{
  "n_layer": 15,
  "d_model": 512,
  "n_head": 4,
  "n_kv_head": 4,
  "head_dim": 128,
  "d_mlp": 1344,
  "vocab_size": 8192,
  "activation": "swiglu",
  "norm": "rmsnorm",
  "norm_place": "pre",
  "norm_eps": 1e-05,
  "positions": "rope",
  "rope_base": 10000.0,
  "rope_fraction": 1.0,
  "qk_norm": true,
  "attn_scale": 0.0884,
  "bias": "none",
  "tie_embeddings": false,
  "parallel_block": true,
  "init": "uniform",
  "init_std_qkv": 0.02,
  "init_std_o": 0.00364,
  "init_std_up": 0.02,
  "init_std_down": 0.00225,
  "optimizer": "adamw",
  "lr": 0.00115,
  "beta1": 0.95,
  "beta2": 0.98,
  "weight_decay": 0.19,
  "lr_head": 0.00874,
  "warmup_steps": 308,
  "schedule": "wsd",
  "decay_fraction": 0.689,
  "decay_shape": "sqrt",
  "final_lr_fraction": 0.1,
  "batch_tokens": 262144,
  "seq_len": 1024,
  "doc_mask": false,
  "train_tokens": 1173000000,
  "steps": 4475,
  "dataset": "wikipedia_en"
}
Each number is 200 + 30 x the weight over its row's rms, rounded and kept within 0 to 999. Layers, rows and columns count from 0. The size before them is the row's rms in percent of the matrix's.

# layer 7 MLP up, 1344x512, rms 0.0351, rows 789-897, columns 128-191
101,172,216,184,196,175,212,200,232,194,189,224,213,179,242,161,194,208,176,227,236,205,243,193,237,188,204,166,188,245,200,134,158,260,246,219,210,136,207,237,162,218,162,163,238,197,202,225,255,173,234,165,210,151,189,168,168,179,155,243,234,176,239,223,221
101,231,200,166,207,228,158,228,195,187,153,161,216,212,160,173,199,214,226,205,152,240,199,204,198,181,174,210,216,238,207,220,180,249,208,208,199,227,195,174,182,171,227,212,202,224,212,236,248,208,237,199,215,192,140,157,155,222,172,210,242,221,196,185,188
092,194,193,175,173,214,267,180,175,193,217,238,235,166,189,251,205,225,264,200,164,208,187,240,147,142,212,217,201,198,161,206,167,223,198,245,217,233,168,195,154,208,172,155,204,245,251,140,146,200,212,208,178,157,128,173,160,198,194,238,230,177,204,243,173
098,202,194,217,246,199,226,171,236,237,154,238,183,195,195,190,192,182,179,189,184,245,183,227,177,184,183,210,189,173,251,184,237,178,224,157,158,187,226,206,183,228,248,239,161,159,214,161,184,178,188,187,227,198,196,134,220,201,252,207,216,196,160,222,205
096,170,224,156,211,188,230,183,175,180,180,168,169,190,231,209,214,195,268,148,189,231,217,259,205,212,220,195,238,205,213,202,213,180,195,210,276,187,183,231,222,219,150,158,196,138,180,245,175,181,222,210,176,203,159,147,207,195,268,259,226,211,163,172,166
096,199,237,215,218,156,230,221,195,221,188,176,179,207,208,233,179,258,194,223,231,211,193,232,224,187,196,194,189,205,179,161,255,127,253,246,192,212,223,227,214,162,225,130,225,226,217,236,205,174,154,172,208,212,235,199,213,205,205,247,242,208,187,126,232
098,212,178,208,259,232,170,169,172,216,229,224,208,180,158,206,203,204,158,159,202,159,209,217,183,178,185,252,204,227,166,168,162,165,173,176,200,178,208,144,210,208,239,125,208,225,232,180,223,163,217,211,182,256,178,257,234,144,139,179,225,188,146,164,164
106,223,207,225,180,178,176,141,198,206,234,178,237,156,185,138,186,157,220,183,222,276,193,198,162,201,206,201,223,150,242,186,159,166,246,140,212,201,239,216,206,193,219,172,153,174,179,218,195,180,196,236,201,191,194,242,234,205,184,190,169,210,178,216,189
104,173,117,196,205,171,174,144,220,193,163,213,179,189,258,172,210,166,173,200,152,163,181,193,207,225,174,219,178,247,217,239,196,192,242,141,205,246,144,220,279,172,268,168,216,159,186,239,219,180,190,227,201,261,182,220,199,183,239,189,230,198,202,212,210
101,200,220,157,213,196,211,169,181,218,240,171,178,201,193,215,176,234,212,193,166,193,199,167,230,217,142,259,222,261,231,203,224,149,157,170,215,213,208,193,191,207,210,171,172,187,237,221,179,204,169,158,142,208,198,227,179,191,182,228,233,263,175,192,177
101,136,184,220,157,263,227,253,193,231,234,182,218,229,179,162,227,196,159,204,186,185,173,194,122,199,258,204,225,215,204,271,181,175,173,246,198,190,162,230,202,194,200,195,202,184,189,195,199,195,151,219,170,156,215,221,199,219,181,270,217,188,264,240,203
102,191,154,210,191,215,194,203,191,240,198,237,234,223,183,233,180,248,241,155,213,208,171,186,215,179,203,197,205,191,238,215,219,175,226,203,187,273,222,159,160,161,183,196,199,218,185,179,199,185,215,218,183,215,175,159,185,206,205,179,152,202,182,214,213
094,213,216,213,185,159,227,189,176,179,178,177,144,196,202,171,206,197,173,131,188,207,225,156,185,208,155,266,220,216,287,164,196,183,180,164,232,175,190,283,240,234,200,144,236,168,190,204,200,173,191,215,187,149,205,209,170,233,168,230,177,237,157,227,230
098,138,171,223,238,150,159,192,184,163,226,220,210,243,209,161,207,163,218,209,164,212,183,195,212,239,213,211,283,153,204,184,233,197,247,212,277,206,203,214,188,216,248,174,204,160,229,205,199,205,207,156,222,223,208,257,190,203,217,211,238,237,175,173,153
102,225,192,161,184,182,220,229,233,222,190,219,203,211,231,229,217,200,202,215,231,196,173,226,228,216,225,138,162,215,172,193,196,231,219,209,191,194,162,198,210,106,198,167,202,159,196,164,220,197,213,172,151,232,220,202,214,216,235,219,147,202,197,229,207
093,179,243,240,192,180,206,222,227,209,205,151,222,234,189,189,163,204,230,206,162,185,144,158,214,192,188,167,242,228,182,207,196,217,168,191,213,219,200,147,226,230,172,186,251,188,201,205,198,237,203,265,194,222,218,232,242,176,155,186,172,160,200,255,155
106,209,188,189,297,218,203,183,210,197,172,184,201,204,204,241,219,193,268,249,170,197,208,243,188,207,232,148,243,186,213,153,227,208,239,234,200,176,191,300,168,204,218,192,191,172,233,192,179,217,215,182,207,225,154,229,188,217,190,146,149,220,214,241,222
102,196,173,183,156,209,211,196,211,186,221,215,193,240,210,216,191,159,195,210,225,240,207,94,195,169,229,220,171,196,207,200,187,234,234,205,175,204,197,248,214,166,226,267,209,167,190,234,244,205,227,185,214,229,199,184,224,147,147,192,235,230,160,256,169
102,199,209,203,268,199,260,233,234,227,172,197,208,141,223,179,198,199,239,191,256,262,135,257,204,168,233,197,237,203,222,191,241,169,183,215,179,190,148,196,200,197,227,188,228,211,240,196,193,228,216,159,203,192,186,268,174,196,149,205,221,192,217,137,227
104,257,218,232,219,211,195,182,220,223,216,203,225,239,185,199,211,260,210,177,157,246,200,159,196,200,184,176,168,246,238,174,224,207,165,180,171,199,139,234,186,223,187,223,224,185,168,208,153,173,216,162,178,216,222,214,208,204,233,225,204,206,189,206,218
100,155,242,228,178,216,170,194,212,212,211,216,187,202,239,220,196,199,188,143,161,149,184,231,207,204,211,203,235,261,187,212,224,207,144,222,218,130,172,153,208,201,122,199,189,214,220,201,146,195,252,184,191,227,184,184,241,177,104,169,154,179,216,207,207
099,225,160,213,222,190,215,186,158,241,180,211,232,165,144,198,183,133,195,204,128,211,207,202,131,175,204,188,205,238,196,153,189,192,218,167,181,195,210,269,221,206,201,224,195,210,167,183,206,204,202,199,128,207,196,195,248,197,175,200,143,214,181,243,179
103,221,195,284,153,199,233,192,200,201,185,225,250,197,193,225,220,173,189,245,148,158,199,185,225,221,175,226,200,199,166,190,176,206,214,218,237,239,280,177,224,216,195,197,263,220,169,199,192,199,242,219,199,186,215,160,201,204,197,237,235,195,196,180,198
101,250,198,248,178,242,203,215,214,164,253,223,184,207,167,147,232,193,218,239,210,111,159,186,223,201,223,227,215,195,198,244,197,190,242,167,195,183,194,192,211,221,196,213,211,180,182,219,192,212,174,179,239,180,213,215,228,172,271,221,180,229,234,205,177
096,221,265,218,210,206,234,205,153,208,181,204,222,202,240,214,164,203,167,206,254,203,185,201,196,274,240,191,174,242,177,225,194,229,163,221,158,199,229,198,224,187,144,173,208,147,150,174,204,260,193,180,213,250,228,172,233,231,231,253,222,181,254,215,154
099,133,164,156,212,205,183,155,162,118,181,181,150,164,229,164,200,221,172,246,206,222,201,219,211,227,220,185,217,161,214,169,204,219,195,244,180,221,270,189,230,240,227,196,179,205,222,167,203,151,182,159,216,218,169,164,221,183,173,266,186,230,214,207,241
106,162,162,211,213,198,194,208,225,239,158,213,198,190,266,210,215,166,157,195,188,217,171,218,160,254,218,186,150,223,189,208,184,202,232,216,173,220,186,214,185,153,208,221,185,194,206,192,203,183,152,220,218,174,213,200,195,181,229,166,159,205,208,252,249
099,211,203,211,192,153,216,190,222,164,199,259,231,181,222,195,203,209,197,232,149,143,223,202,248,176,149,257,223,198,174,213,191,225,194,206,181,237,203,178,199,192,155,185,196,159,169,212,217,212,217,221,209,179,206,161,162,178,179,162,223,256,210,245,195
101,244,202,191,257,249,180,163,207,206,181,198,208,217,177,190,182,208,154,207,240,164,165,246,198,190,235,192,222,216,207,216,198,184,179,123,121,144,164,229,191,213,199,184,203,178,198,224,168,185,147,205,173,201,218,155,191,152,182,213,170,178,221,191,212
101,201,179,179,197,184,186,234,265,223,236,213,169,186,175,211,225,173,225,223,218,219,200,216,143,227,170,171,281,211,120,214,218,222,257,210,181,175,241,198,189,160,223,260,201,253,254,236,234,202,226,184,234,194,187,202,254,232,196,192,231,181,217,238,199
091,199,203,144,142,263,214,196,294,188,211,145,229,200,249,208,163,193,157,146,171,192,192,255,180,194,184,228,183,184,183,180,191,179,189,198,207,167,194,189,179,254,230,228,191,136,234,201,199,152,180,209,195,225,203,195,243,244,206,150,165,162,158,187,257
090,245,196,220,133,163,222,206,199,171,196,216,217,224,171,234,204,174,186,147,202,214,232,228,188,236,233,172,196,174,174,218,184,219,241,226,206,209,164,187,192,200,206,226,188,264,171,177,177,209,193,182,201,243,178,202,218,185,184,210,188,227,236,221,199
104,188,209,190,224,193,206,193,215,209,198,203,162,171,229,213,164,208,136,215,185,227,161,166,198,160,186,198,176,232,254,199,200,225,190,125,203,156,220,184,129,208,201,200,206,183,220,257,210,184,184,231,200,209,186,182,249,243,204,254,234,214,199,241,192
097,214,145,239,210,277,236,155,170,224,220,206,218,227,193,195,278,226,225,176,197,197,124,185,227,233,178,213,119,224,116,191,221,144,237,189,214,228,191,155,249,177,206,260,214,265,229,241,237,214,205,180,207,230,219,229,206,245,206,202,206,203,257,225,196
092,186,208,185,214,204,215,202,164,166,180,185,225,208,242,193,150,143,206,164,214,210,228,275,192,206,180,262,166,221,230,213,225,227,199,219,181,228,191,208,187,221,238,192,198,221,229,166,170,199,182,180,188,188,178,175,218,268,202,190,197,173,213,198,228
097,164,216,230,179,182,196,188,206,194,190,223,151,232,207,256,213,212,208,205,213,216,158,200,145,202,180,272,151,160,215,204,245,176,258,200,262,195,216,156,203,224,268,191,170,220,215,196,201,216,162,206,260,184,207,195,234,189,179,158,207,211,194,198,190
097,188,190,258,233,254,225,196,257,152,228,236,196,215,119,177,243,148,232,137,221,230,218,268,187,199,231,186,200,187,186,219,179,216,160,223,194,147,178,183,220,162,236,211,187,214,179,266,205,186,198,240,166,171,254,239,173,199,194,217,235,184,260,211,240
098,213,238,206,237,200,200,190,280,169,178,229,204,200,170,240,221,185,210,171,247,189,183,224,194,194,179,216,210,168,257,145,137,216,183,217,176,143,174,170,138,224,124,169,194,177,178,246,190,190,191,201,233,244,196,204,232,233,262,181,233,224,197,181,223
102,220,190,209,210,170,239,203,175,176,173,198,216,260,191,202,207,207,199,188,211,226,219,170,240,229,189,189,179,198,175,225,176,189,198,254,144,195,203,175,198,140,191,193,238,186,202,281,253,215,265,199,236,225,199,198,193,242,139,268,190,208,184,185,190
107,207,181,171,259,165,239,207,263,189,221,197,174,168,225,252,193,227,206,218,202,255,216,161,187,238,173,237,202,245,174,126,184,162,157,244,204,197,165,226,186,205,159,281,218,235,113,234,194,204,176,170,253,143,179,145,189,204,254,198,246,252,192,250,206
104,151,189,242,224,191,224,205,194,212,215,251,181,199,152,150,244,179,180,178,253,192,216,185,230,220,172,185,193,238,201,243,226,192,210,214,202,239,227,279,161,294,191,227,203,166,222,179,191,231,173,192,187,202,213,172,196,171,167,231,211,156,179,141,186
099,190,239,228,172,192,245,202,172,176,162,218,163,230,173,163,263,199,245,207,130,214,224,213,194,213,193,197,177,209,243,137,210,228,168,198,218,177,264,141,208,219,227,198,199,221,223,217,138,180,195,259,182,132,246,205,190,170,180,228,183,206,192,231,176
102,255,170,208,214,147,198,199,184,254,184,208,173,200,152,204,238,149,222,246,134,188,217,255,269,192,153,184,255,255,201,201,245,167,185,176,107,182,171,224,188,158,207,242,164,175,230,226,203,192,263,222,202,205,194,147,246,292,203,198,128,230,203,155,173
102,237,197,225,232,276,141,204,138,211,235,193,210,145,186,207,201,186,205,145,178,193,194,179,221,176,226,241,194,238,231,277,162,173,216,148,242,197,187,164,178,204,202,188,166,166,202,243,213,173,215,203,210,159,202,207,171,171,235,200,203,293,173,187,218
102,253,144,184,269,182,222,217,228,213,192,212,237,221,227,140,194,188,185,170,197,150,222,180,226,232,181,230,246,159,224,133,240,197,254,213,206,209,241,225,182,148,185,196,226,202,160,228,224,180,236,195,236,201,198,213,236,168,196,191,184,199,246,170,230
102,188,184,180,178,195,210,247,189,220,260,206,172,186,218,224,169,188,214,174,171,201,178,162,226,216,227,174,236,215,192,184,205,195,192,209,296,226,209,222,197,250,212,253,187,238,198,168,168,237,204,210,205,208,196,199,233,245,177,205,221,197,184,111,209
102,234,252,138,229,177,210,204,274,194,209,218,173,195,138,172,179,240,154,196,196,214,196,209,227,189,190,227,167,179,171,180,186,218,225,191,267,224,257,129,174,213,218,165,208,192,150,223,191,212,198,178,182,177,166,195,187,243,233,209,206,206,234,237,208
098,219,180,199,202,161,211,217,224,217,144,213,186,213,242,164,162,165,147,188,215,234,206,217,143,209,229,239,236,191,234,163,205,200,226,170,231,189,198,197,253,245,183,164,172,187,149,175,296,181,187,183,194,226,193,206,191,149,129,151,177,187,250,164,204
099,208,177,164,199,206,215,218,156,207,232,186,170,233,217,220,219,267,136,158,219,194,221,217,189,259,222,221,165,173,201,177,240,257,179,203,255,166,253,179,209,159,234,187,174,225,216,249,185,171,138,175,226,205,219,210,205,203,187,187,230,193,220,203,203
099,216,174,195,223,214,212,213,229,209,196,196,178,221,255,205,192,192,180,194,211,219,207,195,222,187,171,203,262,184,209,179,146,182,224,272,177,147,183,211,235,168,260,236,244,247,210,174,196,187,209,203,148,161,211,246,175,220,224,137,223,164,188,217,180
097,214,207,228,229,179,170,167,185,150,239,131,204,184,208,244,220,239,206,229,203,225,187,180,202,172,239,225,149,186,197,185,217,166,173,224,238,234,165,203,198,147,249,184,181,186,218,189,273,199,154,184,245,207,178,254,197,118,181,241,199,164,211,231,239
089,168,200,203,177,146,188,207,210,210,199,160,188,186,169,147,217,172,223,247,166,193,151,148,166,182,190,135,160,213,206,220,221,253,205,156,205,168,233,210,197,178,204,305,237,195,136,186,189,178,174,228,211,200,189,196,173,200,199,210,167,198,224,199,170
104,221,226,249,203,214,201,197,188,209,248,175,237,201,229,183,180,181,179,194,206,222,205,220,191,250,197,137,205,147,193,180,139,205,238,163,216,211,201,217,252,213,271,181,211,209,177,268,169,205,198,197,219,246,212,210,236,231,190,154,195,141,191,225,170
097,200,199,181,197,179,192,200,230,228,217,214,188,232,251,146,196,177,214,244,138,180,192,161,184,265,224,211,174,180,220,207,225,193,186,219,212,185,192,177,235,241,249,192,211,196,177,203,157,186,220,204,211,229,176,200,179,129,173,202,204,197,165,248,222
103,231,199,236,246,210,248,202,235,212,254,225,191,203,221,143,164,227,193,236,116,189,171,118,206,175,203,200,205,214,162,205,194,180,222,212,179,187,184,146,222,236,218,139,193,218,179,183,163,202,215,233,196,179,199,209,183,199,182,226,212,196,239,200,245
103,197,205,204,159,209,226,195,218,224,212,189,202,192,220,214,209,177,186,235,230,212,191,233,198,155,160,150,262,236,181,124,193,201,262,187,215,168,165,242,176,169,214,119,226,172,223,176,223,212,200,223,208,272,170,212,213,174,216,219,148,178,201,199,167
104,183,241,244,196,208,204,203,195,216,233,179,188,188,171,208,250,130,219,195,200,143,202,220,225,185,229,214,170,161,232,201,240,156,186,192,203,191,197,204,210,190,188,142,242,206,189,242,204,148,225,176,166,186,233,147,185,153,166,171,145,220,240,254,248
097,194,178,145,214,201,187,205,180,217,178,177,212,224,165,188,193,216,212,160,218,193,187,242,159,127,190,200,192,184,249,190,257,145,189,176,206,192,213,162,188,186,236,175,225,212,141,203,202,174,194,238,200,192,208,189,180,202,174,223,208,184,276,216,145
099,207,169,185,180,220,163,190,153,213,194,196,169,237,221,184,189,200,260,180,232,173,213,228,238,188,178,183,237,234,211,179,151,206,152,172,234,253,225,163,224,189,211,169,191,197,218,206,232,163,221,143,201,196,178,179,220,158,205,192,218,228,200,140,157
102,193,191,163,172,146,281,206,164,223,142,139,221,229,220,213,166,204,164,172,236,222,193,188,240,224,203,165,183,272,187,179,199,207,213,272,206,163,199,254,199,200,202,167,189,168,206,199,204,250,204,202,179,208,178,230,186,190,216,214,216,195,175,213,202
097,201,172,211,117,164,196,178,225,214,219,141,249,258,211,211,115,134,213,172,194,213,219,179,230,172,230,200,200,196,232,199,173,203,156,245,220,214,266,134,195,174,156,237,201,216,232,218,150,208,183,216,154,201,243,220,199,222,130,200,151,181,196,182,203
095,243,169,204,197,222,217,226,202,190,198,170,204,228,140,272,221,176,229,225,202,194,194,228,233,192,196,223,163,208,201,183,233,203,199,202,188,153,205,224,211,211,201,149,243,203,165,152,216,206,239,183,179,172,212,200,238,204,187,237,150,206,189,211,221
097,240,181,135,173,188,152,161,188,240,195,182,178,172,242,195,254,245,198,174,161,227,176,207,138,187,205,274,188,196,231,212,179,193,211,140,203,186,167,210,186,171,158,200,179,173,222,150,229,217,201,205,203,204,193,178,194,248,243,190,209,185,177,210,243
103,231,165,222,178,219,163,230,203,214,218,173,210,219,230,212,170,185,252,241,180,227,159,199,166,157,220,167,176,227,170,198,190,155,216,214,210,225,180,164,150,204,202,204,198,160,176,184,207,196,192,172,189,245,221,217,207,137,235,213,224,197,245,189,229
099,218,239,211,191,198,175,206,200,187,205,210,223,220,182,223,196,206,273,196,233,209,202,170,209,208,189,213,257,245,138,182,202,182,199,221,199,241,181,208,210,210,225,251,174,226,200,173,221,250,204,203,201,189,183,142,214,162,239,182,196,175,199,223,171
100,225,169,205,228,160,233,170,208,176,208,218,196,206,172,201,215,162,143,266,196,197,190,182,165,188,157,197,142,169,219,188,180,196,200,200,213,200,185,181,183,151,207,208,210,213,182,177,207,269,171,244,213,131,178,153,269,185,244,281,241,270,206,182,250
101,182,223,147,198,201,195,186,165,256,159,200,202,235,241,216,273,215,206,177,210,181,254,172,228,194,162,205,203,222,221,203,255,227,158,211,198,187,239,200,209,163,189,176,180,192,249,197,150,253,201,222,207,237,202,223,252,174,187,206,211,187,228,174,209
100,218,220,219,191,212,182,240,212,169,159,161,169,174,207,168,179,183,150,233,173,205,270,202,206,183,186,186,209,226,202,189,178,251,167,206,190,172,217,279,253,195,237,163,210,195,185,174,213,170,212,208,199,247,224,104,224,167,274,199,172,172,195,232,217
100,218,142,168,217,181,216,188,196,193,186,175,232,230,211,182,242,234,193,254,256,211,230,145,199,229,220,179,190,233,209,176,214,206,172,218,222,168,179,220,203,215,201,193,207,199,220,225,244,228,194,201,187,183,233,181,191,216,175,220,211,191,214,229,206
096,209,199,183,200,269,197,216,248,229,177,229,243,212,193,235,206,282,193,145,198,223,204,172,215,141,216,212,225,198,223,200,203,203,178,207,218,181,196,247,229,297,202,150,195,301,198,162,199,220,187,179,175,203,210,197,236,217,207,159,217,229,188,202,269
103,215,221,219,227,219,216,168,159,223,238,194,231,191,168,253,178,180,207,250,169,195,205,238,208,252,187,214,192,201,209,224,194,222,198,211,181,222,206,222,205,156,205,212,206,190,123,224,167,225,200,192,234,232,220,175,182,240,191,170,172,231,172,195,229
094,193,195,220,207,194,198,172,195,208,152,180,167,169,211,195,172,189,189,204,205,187,230,184,180,174,220,173,189,165,194,237,141,220,234,168,205,189,163,183,182,204,159,104,151,176,212,146,174,218,191,156,179,216,199,181,179,209,247,137,253,174,193,229,204
098,209,207,262,193,180,256,220,231,225,230,222,203,189,199,183,227,177,191,190,212,206,256,182,201,225,235,233,157,214,196,166,227,208,220,189,197,240,158,229,200,212,234,253,177,206,157,198,233,178,221,231,282,210,177,222,199,232,228,188,160,211,172,176,204
095,210,185,156,198,204,195,210,206,203,217,164,194,199,211,141,198,205,211,231,207,238,168,208,194,211,247,209,219,195,184,188,145,203,184,211,192,160,145,185,190,195,277,241,226,176,209,179,260,202,145,248,239,130,180,199,171,223,207,183,176,170,170,224,216
103,185,203,138,140,164,170,210,179,193,198,188,181,206,170,190,186,190,222,183,191,216,236,243,201,197,163,235,223,162,206,181,207,219,181,171,203,181,198,229,183,206,214,221,180,237,179,144,195,201,139,200,187,114,191,176,244,153,240,192,149,203,199,242,233
101,220,247,169,205,174,204,245,202,177,200,266,199,196,190,210,248,170,209,200,237,168,236,221,196,257,185,179,197,192,189,230,250,147,160,198,179,231,190,202,149,229,180,217,204,250,240,145,221,262,211,225,212,197,191,201,173,178,171,146,174,176,179,224,189
100,176,254,220,191,254,213,153,219,196,234,170,249,208,172,200,181,161,257,196,198,160,228,210,236,231,226,177,222,204,194,194,251,254,203,161,219,180,171,215,205,180,243,231,213,216,197,185,203,195,164,170,278,202,211,225,197,206,224,217,199,208,188,224,223
101,164,206,244,179,190,174,210,229,229,230,162,205,184,200,229,190,207,235,176,236,176,226,205,168,220,164,213,194,136,193,179,184,214,197,247,237,190,207,138,194,241,214,215,235,176,189,226,196,209,201,143,227,225,237,178,182,198,132,180,178,151,196,221,224
106,212,217,239,196,198,264,208,214,200,192,198,135,214,168,219,167,181,168,238,183,207,219,197,218,177,171,264,235,212,247,267,232,262,222,166,237,212,173,229,188,211,179,215,193,191,238,257,167,207,191,188,162,217,218,163,200,193,212,175,203,187,175,211,231
099,199,214,195,220,270,200,217,187,187,170,132,249,220,219,166,188,185,161,202,235,220,142,233,202,198,224,177,222,219,182,237,171,160,195,219,251,239,200,164,195,229,216,179,219,134,218,237,210,269,203,213,243,204,180,213,198,179,148,220,215,240,174,218,188
099,218,197,224,181,230,216,210,208,232,250,211,156,222,228,257,219,159,162,194,196,179,196,165,268,136,134,207,220,215,256,156,188,192,222,190,242,188,179,313,188,255,188,213,171,138,214,265,189,217,213,216,206,200,199,186,215,201,211,181,165,213,188,242,159
095,179,188,134,305,231,224,152,203,161,201,138,168,185,243,217,248,179,168,241,223,169,166,230,230,211,240,251,176,193,182,239,196,164,182,262,208,174,181,166,188,187,267,171,184,186,155,219,195,201,196,174,196,175,202,218,202,235,195,164,218,185,217,223,207
102,132,207,236,181,224,234,184,205,207,180,186,238,194,181,211,222,190,200,230,207,203,205,274,182,187,191,241,211,227,237,180,175,160,226,252,206,167,263,197,225,220,200,135,173,237,232,152,218,192,170,227,139,204,206,220,230,202,191,199,184,172,207,172,155
100,180,184,164,156,221,222,192,205,211,213,194,205,234,190,213,212,194,236,213,179,173,179,160,205,180,219,185,210,211,203,234,189,173,243,190,204,167,219,245,242,183,247,248,199,181,205,203,196,180,195,166,225,181,217,184,163,189,131,242,159,191,171,170,215
105,176,242,245,189,215,211,190,184,174,243,147,219,171,181,242,131,205,158,225,191,134,252,157,171,194,209,175,210,223,170,207,183,245,183,232,199,225,207,271,207,215,191,223,216,178,191,219,172,231,202,187,197,183,228,150,192,178,191,236,208,266,202,187,152
100,202,185,167,189,237,203,218,205,213,208,174,195,209,211,163,194,217,175,155,229,229,213,205,154,197,199,208,192,176,188,169,177,186,225,221,170,193,185,195,195,175,188,216,179,203,222,203,199,184,178,214,190,156,197,158,228,191,173,108,213,177,248,200,199
098,229,254,194,214,223,194,211,216,263,192,240,192,197,162,236,188,214,177,198,208,168,188,121,208,201,158,179,192,189,200,199,183,217,200,158,172,245,202,202,212,226,162,208,192,230,161,212,227,196,174,196,150,175,158,222,187,266,249,159,228,204,180,157,189
101,185,173,164,230,229,222,205,170,227,172,172,173,191,170,219,226,219,133,205,197,204,231,240,165,210,251,236,214,237,201,227,200,266,198,180,200,200,179,196,195,216,225,174,154,224,196,240,208,202,184,210,157,201,241,249,236,244,230,165,221,211,226,173,161
104,167,197,163,214,165,222,213,262,218,251,206,197,204,218,212,228,222,194,155,233,233,176,188,214,178,189,150,187,241,141,168,206,148,185,218,210,205,191,165,157,198,218,140,214,201,197,133,171,178,204,215,195,203,207,167,185,225,219,195,211,189,188,178,163
099,160,182,172,210,159,186,190,175,181,190,204,236,166,209,171,175,203,238,209,263,204,182,226,178,206,223,231,210,140,262,224,156,119,255,227,150,173,199,250,156,225,184,203,246,196,189,144,208,201,200,174,178,208,190,138,206,187,223,212,212,187,205,118,120
103,167,221,240,196,247,246,190,181,137,197,202,192,219,204,204,171,212,268,214,242,205,218,189,200,154,194,175,221,211,226,237,192,182,203,257,175,209,223,194,186,253,177,191,186,216,238,197,194,174,239,151,202,217,231,188,246,189,201,185,211,177,204,211,154
098,232,174,262,203,198,164,200,206,220,170,177,193,222,234,229,227,199,171,154,174,183,185,253,234,230,177,205,184,166,192,173,202,209,235,207,157,215,250,237,232,201,204,249,199,211,187,193,201,174,203,215,182,192,220,246,247,156,250,243,241,195,155,208,201
102,189,200,234,220,212,231,189,228,155,237,219,160,207,184,208,247,234,215,173,186,197,225,161,127,172,190,226,223,169,234,164,187,179,196,266,227,206,180,199,237,217,240,218,206,248,266,190,260,215,173,138,215,243,224,200,232,221,197,162,216,230,154,171,181
098,175,200,229,228,193,186,206,175,193,203,131,179,234,189,191,248,140,194,209,279,269,211,251,236,168,171,216,175,251,186,163,192,177,154,144,236,224,249,184,171,186,164,147,210,180,211,188,138,269,218,225,206,191,175,191,241,191,124,184,172,113,167,194,141
102,211,197,196,228,155,165,231,200,222,170,250,224,215,132,223,237,148,247,170,212,216,208,219,218,157,172,181,243,179,233,128,253,204,178,234,235,160,200,226,212,194,169,207,225,219,234,251,205,227,202,215,253,218,228,243,189,263,181,230,195,203,172,230,199
099,218,191,203,170,158,224,199,240,115,210,199,125,186,189,196,206,206,166,190,215,258,208,213,199,180,160,188,210,240,218,197,184,108,243,179,195,193,151,291,214,157,253,261,183,224,222,255,217,198,155,172,196,229,183,188,205,197,168,195,185,211,242,198,209
100,169,219,178,229,218,248,207,198,228,226,148,163,189,231,244,164,222,196,242,176,198,224,170,226,181,208,191,201,241,186,195,160,135,200,164,209,209,205,170,173,217,200,157,232,164,180,209,226,250,175,189,267,225,244,155,187,209,169,218,180,244,173,171,156
099,224,203,184,186,248,204,217,163,209,170,239,160,185,211,258,214,191,181,260,169,169,189,203,226,203,207,198,200,210,169,201,203,115,191,213,258,134,199,202,163,259,171,120,191,183,195,190,197,209,146,222,203,222,199,223,191,243,211,204,187,153,194,157,239
094,197,171,199,222,209,204,261,227,192,199,180,141,228,208,212,226,148,204,192,252,226,244,140,207,188,207,187,207,237,218,180,178,226,210,206,222,214,212,215,248,183,223,231,236,227,174,208,198,227,146,186,211,269,205,237,184,199,225,168,171,185,184,190,186
106,168,175,225,266,170,199,156,218,220,183,218,158,184,174,207,248,227,199,219,215,180,178,192,229,206,191,237,205,162,223,203,184,164,235,192,160,182,196,250,184,192,195,218,208,220,235,189,183,163,191,182,245,238,196,198,179,179,199,171,190,269,163,212,235
101,243,190,240,189,248,166,197,256,238,176,217,219,182,206,173,239,190,143,199,203,242,165,127,139,182,215,208,237,239,145,252,179,210,210,162,200,184,213,165,238,245,207,202,183,214,172,240,175,169,189,204,229,244,211,248,253,183,144,149,183,189,172,192,233
103,186,232,200,200,187,245,194,237,208,176,201,189,168,209,170,170,143,230,200,161,194,192,253,228,240,236,184,184,174,195,140,154,173,190,206,238,266,199,192,254,174,132,169,173,245,237,201,193,214,191,200,210,152,216,210,184,162,211,166,203,155,176,164,213
106,207,196,231,190,266,176,152,211,178,198,264,252,193,209,157,189,241,204,118,182,184,172,198,180,243,242,189,188,252,193,179,187,147,206,158,180,160,170,197,190,195,232,175,225,231,164,182,202,228,237,219,214,218,213,173,173,209,163,226,209,243,233,232,181
105,154,174,209,211,200,192,233,193,216,191,187,249,204,239,245,218,153,131,204,207,190,145,166,178,192,251,191,193,164,221,238,149,197,225,176,173,186,202,230,216,191,176,198,224,208,171,203,226,209,159,157,163,176,177,181,206,178,224,219,224,205,202,228,215
099,191,239,221,283,176,242,200,189,176,204,204,221,184,259,126,204,214,156,146,192,181,249,240,146,176,208,253,193,193,205,229,208,191,232,242,207,213,196,242,213,240,166,215,200,195,180,196,148,151,180,187,164,205,186,208,218,214,218,144,214,239,196,140,195
104,209,201,164,216,201,184,205,208,222,191,188,247,199,197,148,212,193,218,222,145,199,239,181,239,200,226,216,277,189,266,139,149,179,202,211,213,189,185,144,203,172,209,270,221,260,188,205,226,225,192,156,186,184,225,256,163,199,191,221,218,204,252,145,188
095,226,232,224,207,237,236,238,235,272,200,230,191,232,231,219,231,217,224,175,159,206,182,165,270,175,227,160,235,228,178,195,207,230,203,205,166,169,165,241,220,210,170,281,172,166,170,236,208,182,211,278,229,209,182,180,190,166,209,264,191,163,194,145,180
093,225,201,256,240,185,188,187,144,193,201,183,237,171,185,194,204,199,212,169,178,222,207,169,211,184,160,192,195,217,190,168,184,242,186,162,198,249,178,150,150,198,175,196,180,230,170,198,230,191,197,183,187,185,187,177,203,158,169,145,221,215,164,171,218
101,195,185,162,214,236,146,169,209,234,181,242,200,194,212,175,185,186,161,219,180,188,242,195,194,198,243,224,207,235,175,195,202,216,264,238,226,154,183,228,242,258,179,204,177,260,208,226,182,198,224,188,222,212,192,100,181,235,195,162,148,198,210,185,150